Part of a small language model's weights.
Size: 8 layers, width 384, 3 heads of 96, MLP 1024 SwiGLU, vocabulary 16384, 25.6M parameters.
Architecture: RMSNorm before each block, rotary positions, no biases in attention or MLP, untied embeddings.
Training: 1457M tokens, 11117 steps.
Each number is 500 + 50 x the weight over its row's rms, rounded and kept within 0 to 999. Layers, rows and columns count from 0. Numbers have three digits each. The size before them is the row's rms in percent of the matrix's.

# layer 4 MLP down, 384x1024, rms 0.0777, rows 121-175, columns 256-511
092:532488523485494509528446491391552560443440470512487517449524489533542471498523499484472548567488517445530509529503481499596540431522454558410511537435473486408487436456492542510512514427509568513573498614515493545466449451463528526452466442479521476496536478476362497508423533465531534504440485551506481440597539529465510500563427469492550540457555463517481520439468498511529524532447502496516449520583426477463484540475438553572513558675549474517419486518425463544540453450502577533489578499469518577484501413615512505577528508448466496534535543496544579545526501442449509553563568573523458528578454409530561454473467555526523576515501554435501593439480478479522550558496491499586527555559538581520522528414515408523482380577505483509492532429504484545476559551463475
096:527472547380517514546557508541559503466487504493409530447432511529470533493473567507510441444555420491471538463400551549427488502479482495512530547482529600435539503563488540550520481502491491592494459492465537481590471570525503499495447509600572514584596407473492476410491484596499447503501618587592442532479511423559510468580539430591494454448428549509484512419541423397503509538606535467488528578576468415493453583453519503544492470550477410584550503484497426497474504519418427470556514388563409513491512502443456567508547555486462484515469511523552503548534562477454506507474529463493502527511458551460515397502421454416551532485523496434558372540403549485511480564488561526559473525514422527556552492574584478527464483507483458454524476540572535539425464474459544
106:528459538534537495469538545470491450439563548562520426537487481460415569552515524533523546489451440473540563486441514426479506489457522472460466423621597403606470508469565538496431496523499416467516544556500544469502467591527463442456530555562442525554442515411513462538437524537499495429450473512527565503406510559542517480477528449526417492425501551559510585452479522545460497447464524556502458521442460450406605503437618459475473453476438570582544499521376377527552448577486519462557577476494503385518467414433475428541500558491663437527464521498493428663585517416459544554468493458550490510465459496472537603590513574490489466487585502424426464527506539544522427458437530485463476550528420422522592474489541554566501460478505464427411433537475528521428533616472400
099:547501428535522488413567425443488572533553566514500501488541548502575482421432563601493517536444436545518521496402449515447455465520450545461528493522496511618532452522527543498397513552489531438410548433455524492503515567498440534435445457493413576469438538458588533569536439495555505514462470426499477550453511556575510542562490481486476532362483505483381384549463405460516544518488454507565474536565400406476581496508550566575499609545481507556542521519531574481559508523470517488489419561501497485510599543540413436520512511500538470462476533462429528476581457556581481553489431509366431509549518578536443492510434388474462449460478533569479476568485490507433530500416499554467470470443502507470558519412523503532577436476487512533478576557511507550451468508443509
101:504478559457438531513417499482546509556448549513506435499505472458577482484467490487472483522460407504421530539527416510543473525475441528528412557507549520393560522504502579477515457429522534424475404482491480493583553433498478406446542576459451545530524572517500507556593570477517535473470475568470489552572554563550465574532552452489504525579606572511455379482515445481473462514370418572444443382554510447506488512431455452464547450527389536514492420493486517495440460496498467508524468495498526415551576539552504541479544476429511570525550574484512510679513522511467491495485438531469631522476478458484529399607597460504490560571536491549508508471435500463510586526444453431571443426537562503584504516491522514537439450530393502503434498480561514580434515551456476
103:564577509447542422485548527484531554563481421428480502452570539512535518529538459461515478534483450444455467551536496572490432520496529571595538453600466498552428517551519363398432572475500546447457497521478519512530429450513560469512434445481486472498464549502482478441393448525546528544567545465504453473507552540532465543499529511488558561476459508531552573435491495450543516507328511472404463515523510471511470567508443524407454499554455491497542486463525490508467496431493489447465440522511555441405477476559546433496509468487544516588514455440482454578423448508379523491516528511472478530520464421495614516479551466522612593416539467558511546509556489530534513456516490586606598544494487571479514495504535468543579590543446489470351452471479530506457544516542503
099:508500403496468584445510538435440451493479417501470448570518469518456462518592424469535530503473483485404540476446534540477520517495485427487547403449552433418536445481547511527568467454539444526497496482434522549421545436551533565529560517490441613537459390537533443451633454494586426467495464478540518534510429520465512559468456525489480645444526563541451574466531517467428487504443474460414539515416530576531473512492598554498491442483458424501443525514446461508495544474477521468476468514480469544561499516501543468519519485562504465535444438502486584581531531470504549527547601455543487434535450484511530476452526576506546530366481554497507561455510470520438533596557582538509464556498513547565519528399429515528493467527475520549556490547489580441418481444423523
101:513525531522561547423476491590509489488470575501524487572550510469564553491612596431512485476528493561487539482587536510538535424489568569402505457544452477526408467564509545531518470466498531470443486484447515498581471604509526460542494481466560540525512589579398496554554521511506471533499478478516545421551600495517560457557509429551490520506433481619579543468523423426535455520535603463449472561469447472548513505504490476396537495458542483410452487488511501514553474536532451523601474499501440514458493512488571438540505447631577492420501464593467466451484442561453509557493492537509496525533378421548533509506496467540436495406416424482531453571511469464489602499558588515604566470571498548531516488453479573510573517459386496505471516452452469413544542428460429
094:477505507517435529491520489558527433587402481522460528489569454532650477572476459599520490473452565525530525560514499397560482594463456494463543380480473388570495472450542503413571479519398458542457557493500508522556502472515543564478472396533538516471527553461448456389448497491627499434506486580532518382489557482498394621516578472473428484568537414479547544473465501438582469548483473443510508664525506488474529546480515422543523491445415521604437425526454555515441547485560488531522509571497555493538485442490522426510537500445530483585481415632468487552481524535559493575650468581496452564496511458518473483542551540489515447541495523553542404505551498357569557422395491583560504520444535491519545511509492527442540509406496490508552475430473456438473556448558515
099:394531506434480468472543455558495525551559528405434499487523439508518442418436528545531492493463464598512513439528519455570498580497509528411401456509387477580391540515436562484521454453490514537493467428485506565481516539536513514467484438477489537396499487463470530534481423499463463541428498522478495482528465535616535438540612487461494537509482514473549486455512455495500474478523503479592581499456456521561482444566561594450454456471516484569502525447410545465491499515462595528396557538548473511558553519520428501516489408416577500441552470546544471556534587519487441588582449440532499548508401491448528581414492571542496517494422537426532506509487444492447482537529497536433394598518531541481482537446418562540521593492461473539491497487412563436591504529488482
098:498638564524633469486525470527526500507539425492517519549499500513492472473522492540418511559533522526491543490477548468520509472498542516398525520467534592650526541549475560478456549523508578529482455505479410519587446472413472483525464456511446468465501543542545544618443479558446562435646531482518451598437515433435456584545539513478545595441479525548460450446455482459497478504537494511465488469570430586474473525572496440553467365516579419510546436592468552460527477540540435524517598376529375505452425528482480556558508534513448521474503518527544510535386609544426481509505578523503445502543544533526529449491510572465632459421495503494502508488574511473444404533493457429436507503585514478510451389487462558455463475613493493457516525487483493498378488441568458
098:460557437615470478466533508488480434634506521446552481496437489507483523515538457468525577476420517600451490359498487548482576453526425507480508488440520507383589510514450485524416525510583431504490457469515528499533437540539522567530491474423493484517391439429546469521533441382545515411452463534481436506442501563490474527455398564412609447483656453421543467565501486459492500572507433534429514475571491489549402533487428466485423451540483473593419500462574509494465486540426453510462562513507556453449541535426608494517476571493566411522521503528528465602512470479437574618513456556564466606497574506499472602512503431508466531600486498514549540548515542483468450522525454468529565434429479522517411611463519540487395518473415500541460478581477475417465591495543528
100:465453537436548500393540509498481516518500562422570496481442552437590488459480542395538493478509468402444525545497513524500529444478495461537575570568552548474553481458453526539435553496476502530472562398612531459546570474529583486478505428537399592595545469553444462496548512580507503464489506547615503521462479483484516471514428471471586447461596543522362430514464480566505546550532459454490583455566555536489526534539527444450509573532505471621416527481623506500526518506506526500491490397461462576465482558512519507567404470501473441482564438514514502528459637517464564508477442435528453491500451519526404457538549509464496478475470540391467518476548539490489481475532491446451488584494580548511472538512469450541504495493451506556474478474508474471442530545454464
091:523483497520512506422573477600584563552618468456633539437538550552427476560377520510490506518488501493419473507485535493538531493570574521486516449456583502420510523478456504614500498546435464549456560544604469467508518543474534447467545502495488390458524490534446555520499495478508479491421503492506550404464520459566518499505526499523410511468428384443508499460473439468484565502502436496475510393437575515460433442540537496538512502494511561553519506542488472460580542507457488561426579451622482520369496520533414510515555483526521487496547529520511582555540456387413458548592538548445573417521530541492460522429591597574393457505582572589516564526553534544473537479473454556505544532501407441483488491486554514545495512468489607515448452533413507466454485533583572
100:463661493551517521449564623531469488430554544500545467439379494529444478543439488487515492443482485501431493529589492500393494519453522553465503562535597566428438493483505511489486498498545570435544578608526508483473561593502573528516442496574357518442569460539557496496474423449593514396447525484615459476506465534527445549502511484431529491554494522521563585474494508554526528571457471480482453440555496478596495509507502441514511545517414477552438475517516469540622508388466489510546469592467542516526561456556499519436546442602477496541517530555432578543412409624537529509601552482488524504488532473515526531488550546438448484464603510538397503540487516504479470444503558542504507482465535456377426489461553530489358494512540510513437469453449490490496463536511473
100:467425508553547476522520519571385460434535507538557497467456494469409463488441570421470515475385510476473503474430533478527540525519462626508532599534552461413457448414559512560505508522500477512462473535521485547545535522437450440545472446425542477444473554404591563402392440536512595426472527539409475488410500465517446421491519414488487468518498462490486503527502400480505513570484478433521461469541497493559484386530545477469483542553487500468498511553454456501585423453583523481462471547562461597528459512532435452503528520530509590595552442504548457514491491596605515423493593524501465594489565528538459456517448528561458624476511513535490464484488496542450453529473492474412557391448614551474463496450584491414440543460510369404510511605490436451393507514521423
103:453397467507540446508470489414582502550563495466548521603447535488485434460530472537498465493514523487430540523546592577451518505496517447520421456374539459491492494516536461461566498495469437475478529476561510497409479484489500439504457518416516564489463441507604499401524399490517469564546459585493500526454491503600507549495448548502489427505475502456586548440539655493493458488506481518466588596422616496595550536441513459517489577493494511509577529421563581534544512597475415491541532572530510477396437456484589462487465398526475514530532555482428456507475441451499538585483470569448521475551570542536476502560547619526472556414561496521465540499621485545523430596479544478507520461456573430493490437571464469516480479512551492508486478505475487567488500448538411
096:434518438508552505482522499552431431500494466476467595533516425631473453527580387472507448523516471422430574493476491530529561409506422563529481483463491544510414559531535561492529443547466378487463486555492498542524598401516454457476495518500454538551495579478564511525484473580521485506489440525562424520554415469458334454498541475537452515544423588507488449434427527520558437435566582464542537506481542424433552437428457431455471457542556497504523442462549470515434453504522543434526439480467559432475600478579450520585533535500510510525513566401438535523503484599542492499490543541508510440514524570527642540431466482490497425441503563548472490525461493449506449355510618457507563475485506622471451500479527561497517505557544485470599484542471536514542488483493598
092:495566516565492550507472558481432536489483490555492452520412453505492497533521498551508601515524492540440507511540524522478404456479420489491492451446468452430555508458555497447560506464539570502482484454416466506549470544507612475563461453505607444494474536501473468521412512433581518437512446520509435539426519596539466521501549484418488553512609468557500441553505409417509519466517539457396533534573478358688460512515511629531478505499613422534474511413553525440533600434471466503517520529430523485501574461497494559517465552436431496503456389455518523557525398515464546502563621442524459479528540505493455462521517544554506486454415602447476551476426519416535429475502543427499402481600496487453547528558529509503476508444414560471506455521511571466340487540474478
098:487472493492427490507543467572466428540566570495479481327528469483463531539456502534467456448492450512434509458543426540467508429492552474502476491525608540462528496531471565483472505474551459644605532497536496378601554494494472506457391388521564504480485445500468542516504441493475536539460542459535515540509422450573558440570523544462503566545488478348445427536533567457512452465479540515573535425527542477496471532499437544548488572480515441488542466507567455463468488555401595576516549540435471463416452567444427515505553497491458437505469535408464507445519452496418463531563494454461538532470571460570479451474523485501524570529395505419519527581567483570584514536510520531519487467552428515492484426530414470519590626548438505448524581457527562451570432380544558
103:509580483552459639530509490516467506493483444519522502423504486536470506470521420553500530511422563539502519472554469582521558552503554467465506484418433499595523418477521587512414506457499378453449436361490493544499541513463496451585536546470455537433543524513491485496449533515521498440462576585545578427618509439536505466462508495563478513495534531494456528497531268547415497457546461373489517588482483485476541503492454518490520496498428492470516490488499474515578517490548460522495584492470524410511426514447436561526535491472615470471540499476478504458476463473521575526584538617540544541624461509510563434399535468500586456490578509457452495502467559548470515521490481526475547500548387437413477429543511477466556530546509553456521545460420557453419407495506528
102:440562472409457526614470487564470495475421578426502559511418495502527488506497470509528497474498511407536540522436570520534466458473483544514405497460499523434608514513569606501553494465481531506343415532496519486554392555540472491481501585471501561543504488438577509501475543444539421455484471506457453513481514428492469442450479521498463533441509545534589535525571483536542430487436395519485483469569553501570533483495537610439506577537487494476525532440543527543441515360504483432620458502442466517465464547499321505545452571499485521536519559501499473471547487415469577469451494478598511480415517495592443551602481505550519495402525477474472544576444492432562459607399477531430527496553559497549553457583592545523506418581536504544432431506483513468442391498462516
098:484513460532455509504473548422492476557486519512434409467494573538480492506484479501519470426422455377565420561513459480541475514498455455590441485568496553470551498504490413567578490488525471501471511490488535447486474494495488556559517485509578501554531429500477471555541445451433510563458544568519502522577460498465551499497600513504490528524547511539540488433448507420424460554555500588473529523572489465506514487556496519482616537443612592487578548514558550472492532471586613473505423543431442558523533498513506559513572408476510511457474473456504459491516536531516421410493382531607608527422474484524514558528524590534563434518465631503575531546465562516505438489537483453520561544424562671492512501504538460494512475523553504525466514450441436476632471459489523
096:459520431446559479449460460494556568510466543506517488471472520492470496498487469587478390563494552499511461535450453496548556450512495532439527441485438492437651519534505523551481589572512354544500585518502504464490498556494516514600542515472452508490516446534500535496553537473586527563603515488507473511560469446442512443428469502552560383492427439417466485506475518446576484486442498503416658476512520520442406465515545401549492458537563492497532498524502583507412426471574350543485546495470472542473467532580427490566512494463470546580486451579583587590537512553522434499472558500573488493498495552523453429501439482516452490506512547518575493473457567498514524539563474473423471458586506597400540481443465459437535556474601517524454510518500490533493517492399528
100:529539572495525528494469524612459421553469537465544512536447506502528551501466442521532551477412536514557438390479422522544591501475528485534541470545533558470507469469469465414572470431597502472485539525458515525455530492519540523519473441587587548529460500583472485543530448453414499437447604467505541515512491574644497536466444505459492520622484434512524482477558533597578523474479371600553544483522436511530535529442562538510536423462516524592456518489476519481463563511580421488436499420555441296590443551544480500505375505475395455522483497542518467561444457525511559451516414537560442508489512426519549447526530468533532563556467451456500524519553552543506406558617477446359421493470458487464579473456448634421467500507425523496498517477462518491518503396490537
100:502527554515503437574542498547475502517498494513554477495426433581404478494571536486466473581439499487510491514556429380622500555503474491449472552598465588560595517527467566486567528499447516497585559467419453527504562622481573533511538555486533531459476541403511545555449455447530494533443455493576482502531460506476489552532459564463594445462592488464504534473546546580453541540481512521462446521433469490495473511546503557510507513499386512466577547548481495496521452548500505483530461525426459497522560539455432534421581441465615540536547562515524458581505510618480400443566457477440515510552453387411472454460572492383448497517448443450584411399510416430488516473590454489448465511464521547463479487559485613556518480427439510488485448481545460500526496470448495
098:562545583524420488560508510459401512538443457530467514574469516438409533479497551581483525572461491525491401467503443540380544455513540548497356453582537493536462503497502484538530486435541479516505453444486505471537524502514544460481502605521493487528546495504469530531482504456472472547527573515441581537457556432482488448391485536441491446414387452467504412517560607451485344541482493520541599474438543504545520511473436582437550491481417544468538570485514479493567467446531427481477472562533515530548500589424482453509535475544386510492559574509538452478459532509372480514353507485505503459549467400475543454599542563490418552500497549489602559469522480441564472458439560459452474464454458510488502515509503598490461501439451608424558559563540558495476549468542515
100:465470483474475507469550408548499480431530555526453522438571438436507501432520458490546526469580433440456491627475576470456573572498442589493506472534550512469540466436552528525525556505484462523442436439499558472503534461541418505531482604477495544503638498581504469503557538485533556482458472581483470501473477642412441487443455566582497617515538565470536507509513503494562504510448538468542497508511474463493480493466517411523562529520414412540488569455513360552578442573477450444528509472562463508417500429461490579561595550523526476487516505492450463592526482478474535572468560448403385525481511414481511526455475467433611534409563460473442513523527495539536523439549450478536479488442531496527533525497456513455489491629502471556434488496562530444585503431508456
107:497459495518534556425516439379584537526511487404547417531403530507570514561516464440580535551577523426518440494446400527415592530434537494412550468475479510471548572403451517434465447424526427447569490502500548519564548466548477525567572507489523460517481521531521434517543513526496448516577539617484476478483543488523423490551422469465494414493513483565533540554527547506481615438491588544507535493599487456513538575422499576437407474612462567566438561540521512515593503461544533490528442552499535434387485597485418439551595518607557410525527545485454558418496603574482518538430462419486488501591515464608483523544584486451538428476496512539561579548460586604455484526433511453508550542558503510483452575477503509490530533562467492542511562635501549466483508546545508
100:549493463596485403385628453520555539415514494506509431434442560552520479543574512457536480577537559479494499501474533491469451478500418521502491450664406509489387480449477527468428552530548501597473468576467507473397481532527553517497545558509553468525523502510562445423499488496549550483588489520572441613523443517511552474545480514462555613561579500423520554489433581504384465543515522572447527535600471446537503567455444405489453443545409491528509538491463473520513626541518553481546444588514497624423482502530463432422470379504501483458535500598458546501496468443530510515443425468483564536559467431540519494527536567452555468441504534507466507504411387516409532415529460467509448471484428495427450506478475391488473505478545512511521441457502405419457579473529416
101:530571556527542517448563399467512421428420489517551457482526494410509449502492503495517450506524478471462467528504450535559510500486521474446593475440430531468501429427542589482560601520504511584424496561505506436544494545502477494452536497557501568457496573444453493367550491453533564401510468473579430512506452366566533467524451519510468442506518476483460622465423482395455501613612499505375412448450524509459439487501528478542466486467502503488460490532524509535528560486420466538515526520575538574561557442512554613453552576513506540543420457515525476464465553505530482581525464504495505503527492554571573585496557446494532412510497530525463490551556457530445524534465518532517494519482565527573538481470498488536482461525505584471549498506521577498424494580450533
097:524534534546456558497465502542427467522498525608386488486476433417563523445427544550476477505382509464444511551510509481473463500535434597517491445528577530392588565484527486483505579534538493487540472519454453470508505493498432481500602470600465589475575545531464554440492498462545628532521503525468451420564476514560544465502519418496499600537404593470466575602549589593463488427578544511535479480516517472492485509500566463482432466442546448469484583536526382465464501516502545474501518520498578503531593463524528567528616571477593547566511506506469449401493474553519514376505476413507560514581472502465552426553464536516593488493516468475521438489501548612468442453482507510494506533455505501424491404521450567566466564526468588489527552490464536467559441521446488
097:495579531446539515538419467485508465573431565523501475544534545466523484378507478441495510474544509527393530522508437540504420520517545458550438398511539417485476479507496565582419550440511547426505462447479478495515495440499500491528515533508469540488580519596489533567479470538454502436467493593588558531429482525477494413520488443525492645457500476516456475447421514501589555460533447483507450551522634524453505432479441553466485461557386520451481520472480524478522497435491469477471529410464498493498575418568537529547517430537506493528448580466457503570418461570527489528544465408545403418495471524578488530463525487510561495420463537484493557515482505423485532442528515540559479503555582433555518454479386481471429525441568385506489501496587606533477555424430503
099:415524454452390454540493508518522527581538486519519406469451527444475528403488444532500558348555464496529540383494557481463428504515488522521618582541488504452377515522459585509455505613529495550524468437411487519529388557471552490418495529471471609503422464516417511516598464501464491558455508517475498482516500471562580520427502514540412533478549483489503449459443525573437496552537558491502503410500479518551538498479515473493495492490592496523534573501524454458550475490512591507476532477515579533509509451539495579509536495590517475459500538452460531620485520517504412544469500597499418611467483420386562547510560470476347393578566421455449454516462449529558550539517568487523468599531442554480521522475514648598556518518531414534493480454475514516530428441489418
092:544499499511516433471519472502593487488622489507607523456524497506403476402484493560481521322442508434514452505567465544605457408485457503486478512544512548455449489554570405549486546536429530454560513474618484586463519387487444506481481470544506449532461530510445515496479489497472503571559481470468491509523554565589498471440584596468537594510505503555504508479453516496518564475488429507535498521514569413498574487499534540553506461456404448489464435440448482497460524480513489547369509431495481448442439482448430423395521590567536517422431515520416540422517599541510494441484564593501549457534453667482588506518523521572483496419519397477564496412493514546464575456534597556432530504571457425470502485386550500448497455527532553487600441481488613487466573543512522
102:549441520492494536547553607484497464523552503476526435502482418408416490523535529593512525454472527433493601508433473489436503560505510485576562477552524624477488526515499486482458527501506601579526490443539473412448600528509511482478498493544488511468497546465473498496522402488528580476485511580519583468489461497532498565489512486540510495496498532489523485458457530608446488549507511457443492450434583446450457474473475557547488528540518478465467477515527452472535497508535540464563525456412456432524417424497336426527535513468506527411477584523473444368506506521606567514601517560489496534459514532499494560542518522541576546466420508569530520504536499450502441495431524538514403492452523530495444489487614501556536463465420546477503555505415460452537517544532504
105:581438566577423499477548532584552418459507386421587495661494482547481440528438451563485617425562493557579458480556527546531569611497527529495501531467538596440597568569510559436515440516536539530449392528474505506513453529496555577457512464494528462512444532491493499535589455387470553572489546618487527539545463480434617514578491488555487456472500403501479507494436514554392580492586610539455482503420466498493509469514514534483439538458432464509417573505548545519517493408506546535565557463484522639444543538517521508462501633448478485420408438398521569505523512506559456490545545468587414445537511475485557391429466477506608564418441498530517528451471439456443466398482528419518522515472465481494462499618514523482405527549511470559580503532467370503554448466413455
098:469527531590466474592451514565557465463435456507575467571547528543460523430544512529492469615481531579484457549591462549554498528515532468658547555406505548547404548439460447512546399454526491430475524497541499501435466471470598460356481519514505455516401544450518492446525498506434499432493416505504552597488559467480454500470552494463591509516572574464452555456527564457544500485409544499429593538486448504465483572518512525525511426530430480483419509519496482507538492479439421514458499459504428500475455567464375545578536498587514497496447393537553552523482532505567479387525573516591478471404561498450603516529473459468615496441498394519507464520442412457454568485611474473461578468489541491477542485548538420496496468374410470495558373518484474495509493503504491
097:567488488460506494574506442538484519568485508436538476522511435496528430481637591481476496506588506489475486456525559442400472602498559527574563563446447546505628526595374545491562498465470489458534507446426485467409521460459523471487458482450473429483562560552489530420415499459441530437528487502456502543392552591479520536410538548527434546497471484444499466459525473497470590484537521516458516535495505455548423376487549492468527525485663414502474502496484489498531461493461563486509455467579493465494563559516541500439523537459485452486506442554466423522461471444430447451579481522511585408551437424511459490459446494507550535550377580415630514521482582561486509531608484527434538468566496506515459503575478461568508596495522610459505425521480544444483488488478509
095:437474424478459475572535480529440421454434502410521420575559528543571442414463446445559503486535506481371418475537551503552598485494527425578550518517495521484456428428450529445502521453522545429545557518528542521469555443564563501572499550440427437502362538504412504485601486417351465519423441546463438538531485455432514444498566505495395507510479554447534482587522570486552495502488513491520563448526546446562553492487455449450514584413525540455483547358399549501584403477475472485506543494434531530609457565558471521455551384519534439542448518515555423582499560445468476562412534524501470491507562628528482521515497480484419494521519559535515523573484497455481536519493577411486452569444523391523480485450494473503555574434537437579456521550482440437531489503466362
103:570496423560480461450494443532584532577554457412563496454524505490436510514557500547482417485495484609468490403456519525451438464499509536513489555536489510487473542496415638444517383526453491526525453505534464480484484469521608505459456520593511538550473452450552507486505531458582522505530536520497502433457515508406392566453506442519531507564449452454451483548634530527520363509629438519463615460503595405438500510562610608570434510531551487581455494486563487513509522468475519478563479533513607477505579524445543531552546564610452512533578511450473457582520552498527496544552539462454404499395559474390514448521484452459526493503404471563538458497532524409538446511578516454524425517457528467462452509553569485463447580459486432465518460564541591531426551488465577
097:470502464436439476466588452529574442479524605537473529519519614537490494523539599521533560450490554480510483578324490470534493500453460486518519424466450496440551459513477506464465446500514512443512563505438501491530519551528590493531463500506569522492386482484436477508448547562534442499523485582478559520501459445498526568409549502506554515540457534510472501597476532525585558477445463598498561499606416505551531504499541481517409554509481564494460541535483442520507534521542483507441534552567493540501451447504480458557524491485599437465532522518535511474520464449536495421453462560551538507496448486519558471470594555522485549567574478461485489500533501391566455467494535512506604530485513492445470533371468488433409475553491487491500483520448584451494491553578504
098:573557478482435543489478545491520488483531534550505489506463534519431492522483452564470494461476488454489450470456397581491477493563511510485448440618464477460487609494521587501564507466485400556519479461443476549502451581482381447491548507470496530432445621520494513554469478438468512484442543505511541515469474444436539543390487430510473533617520497493381507498475549521505476391497544531485438466600526431565507525537562515449430524542503542519492545562442441444440503505489566503507412542474480535521534499535466582501456441569556511623558538524438474456479492486519503550479511593432544514428459582442477442524525526578381592515494489533522467523533547428478526584501558517474420577445539461471592449493594503495411510507393505467552501453591519500485553357452527
101:537401452583451571531510474526431608502497500521541494505580420529493607518552443557540537468452403462534539578448464465510469491474479463611493572406483570472474508532574601414483504488544493460559492493545516519483568568525534491485481500508575435524553515524509468480490466536446499439521473535553500497507441540620508587548496514594612489511485516532585535415523522420574557500449525469511533518429412432428492542456448481547491505498537487472460583426479530487471586473499423506535504526548469421449388492553529579496501580400456452463547470359469475482422491459434528610444448520479544386520403463563492551477550552503545486535422561582548463489457552404545557584529452495412488468556522495468481525537556471491526514482521514550553465531507487470492573483508515
102:451508526499463567463485515488486460521486428567583508529557493474505539522465462487499575460435494485510553505479460473429547592457484540525455541475466449491586491501508519474570471486460543447534519458477504516501509427494474495477471503506425488501580555494402503485498531504526512456505427474476500543463498560524519447518525485462513557555413419559448422492581554462493551497486507537579504476491601456496529432451624412538547491510539468520454463450404536514502486414476490475482568522523495454635510434585518526469502586437574490584549564448539459576566432574499565438558557414499476574426594524561523407423500431633572553486548431499513514522513503427562517483444582581403395434565457571526449466505576502478506458502506523439548449440543472478492432630513518
097:534569512510468547491418433481500505550485502442503536517495513489502435456517543553526437362497527485499506550505443501447513487451503430435496459451567409415440541539406437472506505495509476567420503422523525481372525500528478547457467531595434524428514450545493437539451526501572502418554498598559549462474585581574490501479481540509438500501452580414558508559454511537463526566554459551514540452465429478508478511446501411471417507483500473542571531505588530531444596559580374503469532473425426488459575564501458480593488473505485551517528520495542520519436508498545537442493396537467394514415523507482491507520450563474513555461472445518532540435471453561490533531474533473549439468446498350532492448461453505482423507448568474474442513562564493469581521526494520
100:390556475557518443434517491530494454463431476550457510439495471444503597454381462461472473524464543595512550493473491404523368463509462517474454405430491503406464411578550498519487471460486512511525552411542491473530502529477507481436508529520485399519512535579458537615514482553521536549520534500493467357485600499554556530435464599587596492502477530428470466444533492483525461500458539565513501597556440513417426580538508595389505466475520514524556446550515519532555552510472454596530425532508443513569431372443528599452500483514494544534557509523467514504523416414566492506441422496486474482493522512523535484503498395490512342523600555578583546490486586503499520414422448614407534419526345442494513490494366557457511469579518451504473486446483449482483461485525477
100:549514489491607442487526529466492482398572531526556473518479550515491511476509467497481461499476560559504430485475570449464493472523537538494526579611516619459468499431466475483487472570547510409532451432501460470469596546477497463687450460431514423545525488574573535501543483488409527495490511487479499544489526457505508573486547497458484522489461579624406358539503487516539390519469479554542549441469477507555613446574570419466516419508428509485489457560488506436516496386478492522503523458541550428454537474485477480546373447458454514443450416461523525517440543540527492503546434524565392537497458568509507493542403403373532634552477415526459489492522474537517491481581487522535606477509479513495567444552532496529454488468379410484452513449563412487524461473529448
096:468579459513547393424477483504478514498441376442569484452520435469561509499565485481500500515562492574565538514561502539496530504524537609619505487472477456480533517564341506476499519547451632414470541523474479427485515481481530587510495458390592440487557593606529496518477492470509534512515441420531501403541519489481528570453538557438574522421451463511532535437517457546473590513513496603436547516494457542502497534511506542491529513542459602554513432523602478536478539438498555527459585442483459498522536511593528464531482514510540515619528508531516535431447508514527434524549447534529512489488485399551525544478514476469552482508473579446609553579518498498533432453460473469563492443449493558589557455534413447500481517493556513474484594475450494404515416559500452
097:410472450586478525487465482538557559492568478428490549516472458497456437507391454446469539574538465459498600574577468561542473520523543490493497442473451481489518587572522521528535498463562484563467517479596462446463532441481480514586543467473534418542471555446503507477562470485515488498549495462464546526552568456530481531449546504537577503574561408476494562464606530527445483549524582538507512486443529540560462510494534547473480454527505474523601506467659442453486570443547588516499337466643411441563573530554529495494521482490438468491584572479490430361458518428502531485439435586518541454472575516486530534602503481584526496486404588357494471487529506586458574492499585515499488516453434607386503494558557469492438498512407574488554451575433497515463505539516525
101:380527504409601446555507488473555541540490452452430438475539487525458515545503548507559491509480478492484524462545481448553553473441505506604554538500525503533557431529530467520538469452518517579577567516449559408561477484511506523527510504490527403465514456436573508472521521450521388474558504485566457537527464544503468441548466475488487468583523526483538539606540469381454506561423425527384461486579445465583442503484532497546516408500514397426582464540492459577581537526511350553502507507485483490539464474456474506444510434490486462493429526446480435414529488458511485500495466344474517437387489503474440547530527514555526533443421493593487517520502534386496522483486530535522469504412537482541460502473544420521513491447557462528451596480522551480492452486470523
099:444577388552501495447504538516502447473545519473545461472404557510601479468537620552507487500583537490588434446552559421451552496467491473507496503563450497515505454424452472489603411496503535453513523459515511460468366478514481529503440450491457387454375487427509498490637588551496519452457530484490482525361513473542557481498458532523391451521535559508585490558504438490527551516585409573528395564519464515488496596480490545481467573498599484443473534542473460515529542563581469557518514549507515530491397454576373495502448477462549460420445408454460581595520441421510482506402455520462555559500496504546527469509518469496504518574451423412501602487584415503532524599528480519518465587510457537487594494451469606475552379485556408492475472562521516465521546446577500
095:472483546418516441544568445503417500469396602470489443433494490472551484399528504552521508452442560620507478540461488472477529493495538464499567630427462547494506461547539561457602450494520511464399448497492489492452600491494525520487486527435553519451491626398521463445485328612466471473528501487591502492534560446478454485519522462504518566529498431486586416440549451494488451539513469510548467439475468433509506506450537493497447530484545380361448497518497552469521403526482560511537486548487503530521473537504569512414471518564460462483421440474526414573532514484435515487497472490486509574474469544557418471481455499462489432454442420511597441511574399442503508449403470469516454499507495468525469544491575529539456523491531435535553573520567406441548487415509566
101:441454424470527472327439475498530618470475577485546400432606542491492482427530408511475397539482569483514498433551472446495545465499428483524502472493500464528481541423478455545465550529466502435527489532354484541418473538440417481492593569444456535461530552457466548552481505481494504504439430525505559518514502463468534466511476475470553409560371430475510565509493400511502530435457572496565563641500510539464487392546474431564559428554533499495469473529413576483391523468517603548494472568463485489489508528503604538429410483540577542510555394542506485515474422462536445447567480394467441480539592602488514420469509474448529471462468515523543463461437517466555623510478454431521563481472543487466477506479460466506538461520536529465440536430446493552471540496490504
102:571520580474616471478498537488462451557463463487475559530550575525344507533404424483510503542524482537588580477529392476516448476471495428518491461636540517632419585467548472481525483576528542489499488448477512589580465469503499530485514456556520450512427526492413456432529445440578478406410466461568522559466534456611565552500552461448457487545438496585586499483511497487410403539371354433499435527445482414536511571552509345529506496524483545350581442481445490528503590433518489487524515472512523434570368505604516511490478430491515479508453509620410551384522504497519446418478482455463529464518547550517467548579419489425499445404561466429499571493463444541452511466498492462459570455504430571433503432434520496461551497525507533457521461531355492496490508437537544